From a checkpoint of a small transformer trained on Wikipedia: RMSNorm before each block, normalized queries and keys.
Each number is 128 + 32 x the weight over its row's rms, rounded and kept within 0 to 255. Layers, rows and columns count from 0. Numbers have three digits each. The size before them is the row's rms in percent of the matrix's.

# layer 5 MLP down, 256x1024, rms 0.154, rows 120-174, columns 256-511
099:146077102156116094115198112134146103094107161081080131069177118108139114131138147101109160151125156076134117112100090157168166112123080057152097178127132135134089095178088075139096156106133160108091190106101195126098110126148134137114097169143101124153103106168164143136149109096117131137101134082135163114178151134146144104141128083063144083123087113090138149219125155078137192177130096143073132117098125177122138135143090127145170131135152188158145135113156111077092113161158065104138119145119126152125126154134157184211123176122162081147113126154111075157139109139122131152124089149155112176098095127039148186146145192156182097177121095189112126121122130127127104142149125125090137083164103145098132084050098156106129176187107107130181132116094129166148133158138043
093:121127127191162179097084172097130132121129163141179115136122155135113126086125127103131113131151149103194131137151096165142106073145115122151167084165118104075135122156178118096129092131208090198122122088070123150124138165124136157056125129069122148095154158048176133070143152152103123120125182136122149164148171096086140115107157215123141165187147112130145158109099120112114183194148101101104065159123134111083156108159087110139137112167157137143090119172093119124100088152131115110121152150135179107148177136153179107144080100173119163123103175121155131123094163094130142164128144169127160175105121151153176175177146131112103087097089151130108169149101177190122057108143089157120146110153131101117124152104098096088098130092186142101161102149087176135118159084134116
098:173111096114180149093121133141067172124127040082141144115070129145160125144117169117074136159106107134095132116167104129094191144131075118092184083118114130131164148085121186103135177119138130113161086154119057125149138082129183140111141150068102110142150139095108131092083125176081162097223087128121133096092121095177089107143146090137144106148104184154134124189144207119166160150144108117108133168126082125154155139146122157133138170132166101154166124101147172183202148127152132061109104140154104172179140111138155091132135141181149119147147097178112102050113113142148093116108136178158065159124161154166077129120089114124138151204128162116085134072137142131143104100117121196122098136153105062116088119153105137118106108093147216130128177147079178100164134154090118
102:116202173100110096134088187141138130124043121135116136110135138131187118157120102156178122128123126133167107113147111188157171144118139092200093098194121160111107188168142165103128079178163151138129165097109153148144127155073097184165167146115149135178147180201105192191125210143127169140087131118134138146159081130104131158123131129117167142149105121136167112210103132124083138159138123120138162129173146113157167015200108098147163095157131093103178104171103119131118106149167154126170146151104118176114118140161113133176098088159147143141138098163173083125180111128132223130168146126143143114173133152155088137155130113177062171109147140063140163151150142151220208157130095110163122162150130138096106099069120123152128082109131202122208136145119128120127185101163172
101:120116077146127133164129165116161118048110109159086131159156141125220133133144137085134117130185061211147103139114146119164141122152137125117097122106181139107121141116130163166130107129138116111114130157075138096145126069077076114142114099127151126129126166125110189123138131162151085131164148097150140160097099192133126140049166154157091151163118115131095069149157160121127144110062051148142110122148108141140168056119115182140118138188115160111150185144201106101152100180166143073135163112124122112163103136109104170103150134123121112100158126068092101108093079100164133156165116108099152129174140098113121181105126090165129122076148125173091169194063120133056092131154102171067115112151087164077071133139095152139104129100131057042144124168145116119076074088137115
097:156198138104150093143077117177145101142139144113123073148167094100086129130074157145130137129076078123127174133130173137168064140185102154112095092132149158213183143068149122104107121110090110086177123143049153118130100125125131146103150151064106138116144144095175080114107144107180123077126145123148123154099105086097137147151127120147099148147127160117067100150082122153098110151121129162112174115173103135151116145121128150121095101153118076160169143102128119175112160093070113154100174117175160179101110142167149165111151104115132148113133161112119083121154131149114109117129098162133138086159204092108071131183142110136104109149128108182143127170090150127141105079144121142181128101151116142131099094157188130148129113144070091122131167132114127121172146176075113
099:131221106094141111112136108101169167132098120109150133131096155128160129121096099167103142166134173101067140091142130055162128068137112094031075195110144136123121124132161100051103087168091124127124129108158151147098085148099141107151133033075128161161132141065147036160117137083121119137138171162160114099116127109106120135144161131104152092117093143057153101108151096105157116132163140173122168145138151087143149136098068144130131164125159169131150186107121152129143061052170127110161102137143124115073153142134110132147130134091119138132134116078052155134110123114139106131078143177073133122167094116155131168117187092227096109146127119151075165124129076147108109184153196114115131141111149127100116146158165144108115085124113109116104107102109109153192103128117103
099:112147131156157096107165140071143153113102113115141141149088120088205136156177143124116097122196093135118159160128161128092098128099100108042102093132190133100055104093115091114137123145193108081091080115119166123103129104093127134139115119155120098139122107102070109157145117128143126136104114118130161151131164114160119147100133091160111082136053161167141140150133127089115081107152151131118106112076082082118089143099088120121102130145160150069120062091136171133157100133158165188137112148125153148073104154158155189091085106190168144150066114074174179186090081172118159096113139125191083114116133188098108145172126255152124166170160216090112150175094125146118131103128138136165159043151128133095157100134159104129186114128132146120124165115114121132074087137134165
099:154119111090149074096133059124158136145119143118155076151126174129126120184122174170149138092116089101177138193164063131143096139136147089085087107086134064110140096099149157115161073143074145120126148138133100140085087108138091151145090154122083117092114105160093117145094149192191100108102075098127123112082161159098140121200149114105126082110137080051112196139125080219080168125074154140117147172113183115135111179160112080118080073167069140167164163114121191168143124066184132164158076076152138154078170127121058105102124132086119095134085115127128051166153139177088147089108142117166088122161169115094154122135123148114090125094144120090136089152188177154116139077118083148124066101141136074152116120162116125148173132093147099126177073139120109132183124062189115
096:098161130063119174165134136124120152093188151133089071177101100101115123106124135156202170053157073097107104096122133089097151145092149095125078127135151137089074130087167100173130165058187079151157178118147128143168172099123132175134081099058097121180092127138129179143129145073107097089167112141160148108081169055159146152255100139120127144123150108096138124188080145074132136060162129130128159171083104121121151174113145070122130140135153101101174111151126103122128121128217106123090155205115189154136158133136143122156121082143115137153083157108105141098092120184158160111129119178162129074067132165133132144131129122144151180192092106153137109168061176119146088134156154083104083104106102154106078152167118136153080171118142150096148165205127145094139118107180138
099:148097160086134190131083123142120159134129106155182145121143145097139145137155169127147151174068085068116129135135134110135130091154121212124180133177184151110070125133168123107100108138081154153123157132144158175131147129163093162157103130103142074094112138142141053116092121136162131096097144101086214120124170134138137021122127130120139110118095148121179160098130090101132144087173108080108148147178097077077117098145131129120154110159137174156140079160120128118129170099108094134128104093119089145119155140159154154122115140126135151157091124130103161112099098150182114091139082129111110195146122052056134099153103068127115079134144108075171147172098141137113139122075167166145159157121142126136132169180099128103156124160080170118163096227091129106216139129194098
101:117148152119109070130171118168121139043150127210165102123103122133145132132125154122181183144124130167117089142119109145066067074118190177179104102186122084150094105116147156127149138152146103116110142124134136126104145119127149182122088095085108136083111135158133111146169152153110112109125140123091118146121158113155086176089148113191141128161174139157206129093098097077181162121120141152107089165184141126132201130219099169177144088132148128102139138129134165155159134158062158097093095148158162128143140222101120107114098098129109133103142115104132150116150110112129064131143113042111110125197066112080101126165078134133179154127157165125166089065060136128136158097133119156133109127115134152175174141108041095109093170118060154124141158144133077107105114097130161
106:173080095128150132123105163118126141080120124120154128066119127125118073095181114105100149140150103130128122124122096123136112169162094132111102113146126101120171106124109171164172121151159144188149032140144070171162129155143108163149203069058121098132069137078149084126089161129104139123137140101145109130003098190135116203076174152126171109124104081126118183111049114172132177112148168120186125090103122112154136191101093123108135075115078113125133115138141164128178105148111223145074078119130165103139112157182157106133171157108148165124070164170142111125131089112083156191103090125103121132141138133084182171086145113145128121151103123107146167079139154129130107143061121117081061141096151133149130129109097168089129106089135094103127130102130154097106159197083144
098:125143140166149113114174162146128130059156188152184069116153108134099160092148100149093179079166155146126129159119129147100156132165137127152180105083106183117134116123137096146215093114121227110140134100151087112175115122104185138166155163131127109187144119076136102164137126158117190157097126051092136123148176103157132167102055101117129193179111094143104145146184128165115116137177113083115100110093136120144144121187167116100138145128069094100143191102107149099146039108171102140088170176088134111133129132092153158092075130134076154101174132110148117125119135107103168122129110142113099123169099118142149097165179155133111139203183140117153075108096119120148118132131160133115125111053111164167117101148107084137124122157132136101089146119077114149116139089160078
101:130142206138137108133125149086146181201169191148104121074178084106176138084071199073120159149126071067135088099152137099147146180144142113136133177134090089174103072103172155130137176162126102133157176116122112120082157086185177099104154152133099108156156095132145126104086132196078120151128181160154103104130103146190133096100136146112141171113163208186150098082145183118145145088148147136178116135057093121169164109135123117086149130086138099153150171123107136107170167132148136102144149157127123114106151136166239166146131147168159151125132103110167144153083149106099114128159129157081092110102121111129154154141111158115113149079123162089132068127177123128150063060136078155171145128094141153133142127129126141117158151182125149153132121166153153116128122224155080
098:111143111086068148110215130089151073119158126122097134086145169201122141187122137139147137109154094144149129129122155142144142157100121127127092135130107131123156193101114124137182156155120140127107102127106167057201168130157119169133115165165131127139151164115158137141113117163102103109118110155140101139114063112210122132163127160089101142156101069177111069151113143144142115208129141152124143094130149079113140128196192106112126125158198097097147159104099173138156106154154121129135123142108161121137183117153104145101152091104151139093141059141146125139159127144143123109131148149150087137089204135194110186211138128167093132146105198147115144122194092144141113118108097154175127132190115100182075159098088086124197137059111139154055089076090103131162165147154110
100:144133111148138100135147210073193120195139162138172141141122125143133142091166078079166148172132130145136143183157137177119139126114135128135160082071138175099093134153117089125157079076138110145179146107096118089124077063166081041130159150142138110155143142133094112155120088151104144189139106095130143140094108061086097153065141134130148132164137121131122130094140117128116146104089064117134099134148101146129185105082101135129142101099136124079128177109104093090157100129136123100108107111162148194174076141167107137174111168121153158141157041152177094136196161115165151132124164104157101076166130127139103066119141170083115082146121134161101167147153108137169080117097114089116124180131129148115116160109154143098115147112165126166112052157111094136122082131106132
096:147095118098108160103113149111066171105095116064147113109121164157152127114141152115170167095071160185103130116153134099155128135106162102157106189109146118068141178125134045068045137134159156135144141109163109133153153138171134111118109148123195124118117159077183087109083148114136091111078079148165110118089168167085167221133111138177096145103099082138119155136173120173111197033136079125097091121120074096148103124155167101180138102146131153136091141123110090145141063121089178177140124075133090052113196081095064106132152200115125149114151136163197074087157184082081183120117126171097117137131121095153125054105119078134155104097126107146115154099141155145103127114110199120128136117081135148128145137133103102145102101154094122160059162129121119011158138067131068
098:117205112091136144122065115169117124082122154127126143111089134154127095078123153077167144135167047073142141109166113174125136092104163172163143126145126115130121139156135137148135127116134149125116120174128139206140126112159146121119090111162090103104110137109158092122075114104137129100087096140171123125138156100106118159111185108115178146102115125122097053133127090120180139165127136115166099122172053143120128126155115094094164165170144137110136135170128137121122189143077106224139110153154114110121140134148181125106109138154082105136166125117107119113105124112097159137093110123181088174108152150079076174119114123101141112161157194136134158071118106116140182115093122151143118086121163093182173123118144088106063114085124115107180115158152162107145135141098197
104:150163156159156202128092109121115134169060146090128158137146122039087121162180086088113099122073100127137144092164162054167130097106088132142116086129101145131147099109144093114137175145089138146121185169175077114125136162108199106156050118177105136133168074122141100151137130082118150116161120130089070105110137165134118168168123146105114118105067138111101122091120109133156148168133100100066135103128159115143144091094141142114084162168175128174086075101201146124108177097170099058126108146119104122090148102152072165142128113196082136142156127157135160120183170131116120172168149099127093117098107112088105098086136120155102125151184128141131062146109079139119150181094128100110174121084057110141124111149162123102146103152131115124155132138100126103079086154132133
102:112153129138122175143097105141105098108156211086198132129151103102077188111113137133160132118135108138192072101139122134151126115146114114165151112119131133035174111076119092155146124118100114168102128095119095168110234198153113134123138122135143172161186085146126154137105158137169194162149136136079090128148142119086126145083165104147112172148099111086112112131148114137128176077119117087134103147138183098090154177099161122141182119104120090121080130076187122055113180111123135105164082085121113122169139135136176134148121198134112098108114122159165127153077143184144104063127152086084121113204112173138105165118116106132149130124082107134111224105106121135106159128153187137131132121170146134162087169142110150060098114151095063130111174068191097157116078103171159
102:144167116131136149133113126120145140053102089125115094156108121135117077154144135159139111122154132143138101094164127139142121081160136108175185169093127071167156101127126071131150137084166146121119096143141124076145168171106126063119083141111128104120207099145060145147130125138040134145120093069139154049123174145099134121150187134146139137133117149168201162192095156103130144133077093178131069097140124127120075135167089080093100207133123141106142101127167129097119125144112133080142075123047137076120141093071119127106106106128120109148125141095169127141177132203128128197124170074074136181146180128094117095130050064124142156125098129137095070125082128112140113156165140121137071092193137075144159087192069070081091146059125102103125121074108111134178143116193082
099:158103116181135146116110162118127104156132147176129136167129125111165097145134121115132136168100102114145105146088155132163099120164163168069138131129173195146136094131130085102151141169128106095173165156112147101101154092132095113206143104132150086165086149113155179059064081085137138172115131146128159127131079154110123131173128143118100159070088127123146132078124119154190136156126115134166114142070090151125094086155176143073152108081163063132154137126123053174154131090115120143152130171154136114163108119059166148089100140135132131163198225073080162119130116142125076186156071177059117115157087111153132108098169163171101111110106094177101070180171085088150122116144117091117114148133111134150100124119151198105122126207113070152121128160135124123155141143121142
098:139178119146146143139073112152154071148146149163130140143118119132127146110128154102172159142088153125141137147160142125139153044125194091163133198110098170108137103129152163103105124117073160162159096170125147168088124182132173089105093098159097109152116129115195131162121106121153115138069138136126177098096082136185128125138139160175154122055152171181049129128116091124204166153171097118109111113163157103099110189206136147146104168128088112132189150111119162082125077089088123076109168055212141117140076122151139093093128151136138106117160178128144170127109110146129127108110076104096196137078132151142121157099157195091106098112122111125131121128118111145109179166054095150145147071131140100139133087140091071188031167068113111129144081108097102116074156145058104
099:088096152163117134099124148106137129083133121096044160121210132114138061115204129128129113137145196075128126104160178139109169142123173109098112082145111105146122167157082108101104128158176133117154175123120137099163113154169122134135114103068141152151113120112160107157128169073189125098106061145175079155165187091121092129115099146182133119110145167117098148139153157155116114114146131106155162118126143156098098121112145158130111121168147152145123135167120088115108110099118112141135142161132106154170121103132177150134076136127152158161128106131136151150141158105102144091076136120099071146125115153145094150073102161149145139182099085195121148124105085112161098059124109092156137124175129166130141097061098111074089173151085085145090123143183151143161173141148098
099:109153168116138092127088132157131110105172062121065142148126064196081041148115144194136099139145171179097120131170108116122131110126087134134125087135124110075146126130160108102132111127130068128095171113122111133139111166145157140111087163113123172165072134168140141119160131130168082182131175112137108123105162105120131173140111158127158121147112159117196124162139144129161159082167148153130162145186124168080118129143146102073172056135128178086077157095108104111172116130158069088139163162100089084146117078124111158096053161210124127156147109183091139129140157160156084157148113104169149078125094104172145141103122150091192155114117135131125146110074184131102142140148107126122159136174114120178151174166111110165159164172099159170163115186115094128098131067141127
098:109109141152118151141169133101077132183000129106102152153147128135080171113134129130140160139126115184120126081088115137093156134142141111184186072052152166114179111130112078128115134130138148087152166100130094113119116100117168091112166163051192085115104104112076137122081120164084091123187124101130156159180105156171148079169110174088164154118151159117152133111153191090104070158138127088048154088170161153129111089145106188103123194124182173102059093201123127144160123157162126080159151125157103104228158107158129158100166124120115079104107088183149141157104137082099146095156110108160094116100120124156181119143112182190145089079140141084121114102134067173137163172138142124129095152165153065138149075126155125101186175183139118111151106088126188122127108094147133
102:047179119111159162130053103088179148160166148142101105118132091102143121141107114132165141161128081116135160118110170135186101159127120194085108087155131141107086156089146158098140112090156120083105127104128088152135128166175134119159132166098134154108075081097113183065141165119169088146126191090100161114162145155104127130178134069098121060128102108074106116089200136078096171102117120102147117144150141164126128069088119132105139108107090182144158194106106157141158116128127109104115097107095184102136120118119111078130089096142187118104092096160139087126171143087107097155128122101145153126113039066127133117114139209170153082099126128126141023108072154118135090149178194139066136166185139145158110150163099102143114173071192059142134093107158181081076122122045213
099:124151077137164078145199171091111089217194116157140151086202167089127134150155071140154107132113190091141183127117249121159122133165111140115132121136130148156127155136091162101136144124138135159122203095131155096183149124142129139155106155112187099143152170160117219121102112125121120113147183130133113105115107149122118131108143136157128172139111150120196101096164150100117167091110175139210129126121150128163165158099141100189121153153132126100164085169155176058103161080130130163172117083164108093092115111089125103173099140159122190114193139049153131205102141140147098148090131076104152119076089133114118129147158158131107109120142108148133059109116149162118109117156156111201122126155136171103098111110145089122139162201138102164189150138127130119154163181115116
097:087149136149082139120150112093161217100123117160114105158103165105192146122181139181124139032107075129124055099162092156075155093132054141081157135135118137105086113139163123109095109111131157173143118096056138158116137126107119124181120156120130108064134080214145169078147112143083127091164123078159109072130123156133109120140056140177159147069121119094186071130134087118138152096135131119164096142138145136116145092143171083123094143136069204172194179143163129157164129155105151110126128127134139098122167136095183119140155108135104120110109119123146118120124134121141149127117106162129142163134136162125182119119125160092110087145121168127147078168176149133219076120128166122166104129178124142103151151129088128139080128085150103122081110089128074161165091130117124
104:135058134069101147149175133171060155145162073111114178177116106148139094136129130166111149150130190132121117146123087130139164170160149173075105117162161110127128074099165102146045111070158132101114101103112152137101151090084084180149129132032126159131126117178128121123141119126117166135129118127115140134149113158100132107151081101148151080111105144121067129133094145113129151125075102114060096108206116111126125111127161060196125173109130096140109047168134116109110124136095128117152151160160080150138125173089177137187101098065114118135158115180129086118166100066141141137129140075099130138081130084179135126169052105119188120113135131114137079111109169137135113109117162174107126173172107098118102122133164137150097120082103159094149170097064202083134142141148124
101:104164181105150068115154147149124106153148184145102122097149081125104184145140148040159177188110077103118118169101179169161141093110172114175084146152104113133146136099145174128178109161115160162178113123149069101126129107143117096127171089133090118136131134164167128145100101143108143091093119141143090105067139165143128047091144127149099132167145092105144155098125115082161180113121127114180099136124082087090137168090190144064142145078175127142085152106102117122178131092124145162168224122122090100123107126140159122164121124131125168136182141145118129151143122097120117123156110066160177210148087104129061098093100127152115192101144110112151152136088117098160137131129098075112087131104157151098074096173085128140099069145156128181125112177110131157095138142159128
102:159149173080107150162075138092086153166179179138158143120151141091117183105155115176118088122139141152153123130133099147080106112168165124119179136160094193137072158112145123098169150158169144132152113137117076151164089145111100140112120076136133164104105128130127098110088131140111134147152120134181082090079078145089100104049077066114126126143138111085151118100125194129121135190073175126130153111161149132134113136118092098112084121139133088121179085200119155137107100150095126095093157118065151153175144188119112120153122097104069159153129113118167088136098174115179149096076144170142105086145130119120119141114169105108078147131089145148175084074129120093117170107118123132141147125152184129131152118130146070125114105160111071114179148116173154148141174112124126
099:124118108082125109127179142084044139133127180069175107110191152100103124148144144095102168149161080109097140110145112146079105086165117115081085107119166152085148138107134100095106097094093123140170134120093168099167127157111149090104074140086077084147121195100152164136136152133141136113105142136118131175111134115123184126115145149122148108131145094140123091092162117125125145124166111161168148076148135167081133146141130116157141135126163196159128100114126210113141193148119138135131111163141114110105169164134179140187149168083124150159149119119166120087146093074135189092059210128076127175116090105132090107102122119132124135125162112100123124110104131090154150138172187131091077122169124119181087107068156175102157189040104133143102188135120134144139156121135122
097:119165136157114168151143102114090102127172119136127154110146109170134130125127092126129146121137137108108108133091109078166195115149127149146130157095106085100155096117194163169136154130124173105111082127119133089137083106131174142132167117123113131191168114119120119082096098113115117098164082131076108195164146145172093108159134181117144152076093097164117156127139136165162115150112113098128118112083126085124095154112077105172109088098154126194104126094119144134096092138124137117180189187130107104169127170108071129072067154099155133087102170107103133066102118100117168164147070160154153151196120184133090160136137074111138161061131153123126158131084086072137108114112138116110160097098084148200056170142116133112149075172095119130154213168076120155094070112106174
102:149127151095134123108067112109088115103095125124089174106116180124208168116095113178090138102111198129128099099151167119145097072120126154072125121116143149123144112118106229085101079066132082105119133144111100083125113082163142061104145117170085121102134172090117144111154167102151160127130118115129116109126113032095113142124074116151112106139127083138109130097066135070130126194095073193142139105101126141088136114153102201129122105110138071146070119093195158148151135099170154129152108138104111111134109074111082145193113061145194180139106122081168113163148182110108145100102129092107098118087143110121153077104172122208151152132123146156113158100150153142091137121193093075084094120140104149082103115128103139121163153163133120034111092122152092092185151124113124
099:091098105137113140108155104145124115147158104150061152136131124201173109150085139125165056125124196144109145122165083133103113170184100159164105065112106063123104076107182167160131119162180101127110105179176133115115198179144131176129129143051152128112141115121169151132153125091151191114176094111094161060124125143172057117132146109140092139141149173158117077101087129129117134084153127125098048151125072107163115107129076129178056115174134159120121151195135151121105132148097131048051110133165169123113160130130137112122120119123124104155117148122096156144134110150131096116127194175098158112112147164152152181180071133093169083052141146151207169153173085115133135145156127133143149173084177088168125075142138094147147084158135102110120156137114111125073184025115112
102:121154176080166113163140089076131089149168093131109063140127161121230103106115127145179162108103117144106139136137117092097086139125121126111131105114104142067121115091146080176160086124124122163161086128044131141163058149132139146133183111089072135142136070056105145115070138154123100144012128116114100091109155109122114159118069085104133190139068144158084153140117115155212070166074176120089181185163138101144136123128115131142129110120148108120103141183065136153139075076170125156157087114097100095093132121114125151075131078151125133138146115128149105074125133092121141119101126112143109134049117071141065128148107164140128097179138097134184098093151112116120133164093095092105148142114144098131163116156131173075110075156120108121124139092105103100195074136098092
096:144137118104157150111154062175085113120119140155101134141102134142082183123142119152176122127145234147152148178088153120186122131138082097127079139158089106157136181126146098117125148113136121113137102140096088071110121164080103143135159141137094147169126110092111170128110069119089212102086124144116083177098177093140082057099158125070146162141138166158144104111068167096132200201168125136136153148156087089150108095113067123110106078127127151135135160128161135153106122147169137113133115107064121151121081142130112127107141154159156127142118090155107167138120103173179120109126076124204108088116131106051079129119095104131147089112147146191130106114099125140147054138120158142169118092102117116138098152192134126140182172123117124121154112104108069146140150148140099
102:146120107145077095092130161108104116182129171129126148079112154107129120153104073195137190162140165164093119133115171127173155140146137128157127083074134108125114135104120121117117148130152168146177089116112124128177095095134129095124098113097139115129131078194096123127149134098174147111121139167130133143153088108158132137105094111179114142130138162154144146093132100089111146150133118190128155102168119135105086129202103121163137162089079151127103196101119071152115137148099102079128137134152168130176116119186133123130067117068106111166174162106065147147179196092168068155130067150159141088107137108107150098165115071153106068183145118129124148141101169097132112130126152092117197107125121134163149161139102112153140094092120147133145081109088147181104074089188100
103:176126164111093127126094134081102183072107140117098120140162120132116140150137152127117150112136176145047092083161160155103151103086145169164152088166162142129133070116129114120134120146078087156101130099109126117143144110139099162082140144163141156124099131100143123151094112117128176130048174125160154146097131121137136137133114070124078150145138130156122178132119101149165123167104142154129142162123133111120120154169152146150141145132116120220155122148165100100132150106114097139214093059074167120130123114137213127120093103162134104141079097110102102135128056147183167106148169072029137032116180144133053110125182077172091161151105100154104089111140198140139136109157115173139150114166143131145121113171139227107179126165139099124113159129087136110121112165117145
107:167149068153156159133120121145143111103096176162155094116172077101108118154130081190133198098133136129138088106133142105110174097133147099167137163142108161132151123136185086196120079141146178188133148162122110148119170141143156124074078099110112134159107124220168144158131134147153195138127107125169121185188117110105164160130138146116103129136158162078128131119108087192157150112134138175110130134138151120174157110149105184157107067135167157138151111126182143190097079181111126100121149135128146159142151062097139122113141044174213154185152177107054130117160123171107092157118194087184116162192121127068123145103137145151144111128123156136128106111134063133148094121206191166158107114116171130116132090083164121095131168168119117078147126193100094094103112146152170
100:090112131112139158098115114072148093126156086188110164145120117113097120077149165155139138142132049149077132112135144109107132137157061142129097128106127199089131148099133077143148117126123140064164087144132065134150143120091097068127105100081140146148124185101140127149079166147176138096088125113141071137116161113153140176146097136132115173140119192101143148124089122164082155147095129115067132167150136084108201141183146115057115067071093105158180123130115152149138110144075146155112089119153168135116117110150162187089156092152096122136119152059144110114186091101110183072161185093097122158133118059131116152123102078116099111165130120102116211111072117144167148124125110147093079144141152170178130071074162137139096099126130074178149099152122136121099124122077119
100:092102162126114099140110072158094086102158026099146106150092107119105105143163111133137127172132106122103102091099110088068070180116141128193140137154136089152072134171212146123110105176215144119149100128158115166101211108122120164143136141082178118103136116078158095098118126101093118128164113075106149180117103103127195122104075129125179135101174074043165131176159094121100105177141095107158124089131106081104090174078129105060102173097144183087125176138100085149135122132178167159110081094101122106062103180096114119135131076120172106100177113182130128162150082121126170114153145116109127125168103146146150125158124048080087171110122169143184152145181163090143045091067141097147084169117132126184099144155047087172116084132124122128109123097105112163059157112122153
103:086176157198144161147137116148157150131150235118158140141128134109128121079140158098108121136106118104144111135198099106134102099138137123091087154151107129152107046174082195193147120194127172152109134120079114110133101113135117174162219108112134126104123159159151146131109114177139196125099133141178114154100103146116086103122150138123155160154079154129142143143126132178189069174143131171189127114133146140146118141129087170155173190096134149132100148084148153084134177187112153148153135219100155141145184149158200114173160164100136167124178126113129162069114112135139121142168159084126094179076161166115170094150130103183177140137106144132158173129074115145084131140124060104153166110142177129154166130131152119118115117077070076131068125125114134137108193171215164
103:044092155119143135151037107145116171134089148115110133054088116128158121130144106130140098107101176116135164107119108111138134121117132115100096056132136059155129110149088166127104124105162102096115139117084100134141174206097163137121146094063154115127144134107107116110114174109144165037150123143131114150084148144136164126088123115149093049075087078159116114123125127150119100146113160143125149135101099105111192083122148151186120160168134100110153136155126126158152040155128138145105129143149146154118143130082145098127213160077136161146175140064114150084204109094128103136107116152109098123159120177123116158131082098194148119139148071149182114123118133082113169137153132166171168089129118122131094166192065140056115081112084085089117137175126142127097203173175163
102:151107100138112118076110124156080150187101180096167088119138103143115141174113114143158092174087126205164124116161205140165109139101122066034103091099091112136140070098080106094123126176082132146172166146137098080115103178145168090147116057134055119132143175171101207168172114115141157101121125103066118115179180106149175174162155146144085131146104160129110115146140094156168151110131163126202115137106153180173185141113098150132146114096098158110167094176140051159107175124140110142141176151122103127133079127094082146122099171165128141123148127013108118132158167162113098122127167138074068119151082163198106195136093115089130159075114103079141156080166143108109121104135100094163153138169158163151112066124101091106119127177114111132122160154145151158139132111139153
103:118173172165106164131217155114190116128118086150070109111160153106118143118136179125063116069076129082121131139057122138105115139113081110059115116132122163088128140143106145086113083098130146147135147119101096126122138149110142117149139170149131114129173094082115135064151105098126189187143093115075113128130092146132172164121142149113160186136129111117094114129108148079099138073167126111063160089092106133137095140091146161166166103113166164065205151118091149121129123126203128091074128110106168100097150080135070147114135075096117126147105047117095097094093182113129174106141160176114146156175127162169131155073170135135194173186128090168068054124123115137141171146136120149092069071150085105163130100172103120128150129124160071103159121159075087066134125078119133
101:151173097093130090143153152164179114200129082164078096111110128162110137109143149132128110191130123115129122108161169132160138092189146124125129061131125096119149169170126170160081124115110105037147143112087119141141141117057152134091144137116154097112129139101103115184125148113125131104120136070140110121123141129186163151099107145102186136133149191133149142149163116111116130124098205102111103070157157133132181117123151128196172123162162096159172164133096098103132076115137161097118114095156135148140163152131162174158151146133098162145111100179186125140111142125105105160170123140149096089132156180116158152058197139103139110111128142073129107104124163072100139126131132095167111139139141114146139111117145144102112115114078069094114142112128171131185137154050113
098:133135144152162160140175158161157080159108151129108130170168143112225145105117153178156068117126128126161130121120168115124108163168197107127111158193122118105080141189148176083142128165077094181127153112123138045147154080135088083096186162063135183162065122145151183169144190123120128129125063111109109204104114048214135123147176194142159135137094218117131111121132138124090139133082175118170127126108145160119141107168118142182103158138124118076130096120106129159096183118164125104111132137099098096111109148116153148140144117202192105117153141168131129073208083128115121158100104145091103142102132130140127055091096120131208145153177158159125186126176116111126144106178167084118158119144138102156114120165100102138131104043134153123098056083088111126160149100151148
098:054099171183141089126133144067129117155061147135094187123142171115108183153090150121100133141125169153121178165172098105193102179137153100100082067129098094159126125124113165144191080115097097153112121110097127094123111116169137136199124130146127104117151133104131030088163170160126087088117136128103196061110119137098128152130142174116110107134164124168078082105186104107096112066172087155108159092153132110151113121186143177130146160141146100154140117100131104208064099147148112112121139076139098094165109073115149135165145117075088135154152126163106162082134087167157135159101110174152107138059146106107135123127126186115126149095108162083069130155082140139176145083093109134160049178126137091111116118140134107148117120081095146143139117175120137115177141143152095
098:080101102144084120154132170156097086128137109146070131176106161136116217094178140158092150159177088155090125118143166090102122119123129197183149099143123144120171161140113135136125112165189140141103137137176167141121140095143175161136137112133127114141117151133136112105152135071166145168110072207136134132142101044158124139138124119088122167158116114130156074076136101166109089145092117080154113145160146126124159130103138204106137146117105129176085136148131167114080083137132102199075178125061102137073103112160138157130184118177161073174123101129096094115128076173105092131126085078122123147090138184137134081120115138126154145158188149155145175158106144119167108124151118103134118147159134143111156095121139176093177142171105082059111073119186135117174150131095102
102:129155125138095150138086163152171116171145162136088097116118165125098124113103134148150173110144171152173093099129161073183049155086115159093120129137127183143150112163131055113113127146198131168157165132164052096125125122174178111114229145157129070118123179122139181135170126129143148158129123120097122126156140088106108127113152119120109163129132064165195101137103131119166128163093117159118102045112183133125130089164127141210082158090145174137159081117125124193109143138090104173094167108168201154128129117128094120115137099117161168129176162092148108171120098157138094130150144076179133101166156149108132189106139091142101185124138140104069158117113124149126151163097102141123157113130083163066112211112124139057143165180131141172144123043081071128085143150167116
104:171156161137107164132121146114127129146145109148160095120123131117097155156106163133151150092089145156104191114158149136089148128119117141109050113134077142124122115104122158151170165101131128124151137144117145129109141135101152155149125080038156130183113170154147090133095114109160143168077112114125158156169126206132123185159100113084176130108170108127145141143124181111094157147152095118086126196114105109111206145129070057198115125137171151097197061127157168098091105123070122122159090135153122099208121122127235131090104135127183123155141102099117176077136110136131153132135093157096120149066180090169120134112136116122173047157100056176113130119087088136086121163130118078168098177141125158114131126111139135137133164181119136098162163176216160136143100168114137
097:179114121213161133127138145115115121167123113128168074173146143179129158108130135151123096100117107123125070087136175122164155133126162078147151133122130177139161147142138161153186112084153188137110094166092122121105135085173116157117128146119156147072179143144127057146130104195109132100163130147167124063147058145073087150095102149169139078197163089143112172156126127100165132137145177071097107087062152212116095140125151166155137145086152090097091152178083101189117190107130140105144133089093146117157153149179089110127122074166169159091125145124115122168152148098144109118136118084098133159097156137129191095068077182131136119164140123087146136125176118124079138152157114115161115154156099134086143087125077081139108182165184099068167079157092113099074126119102161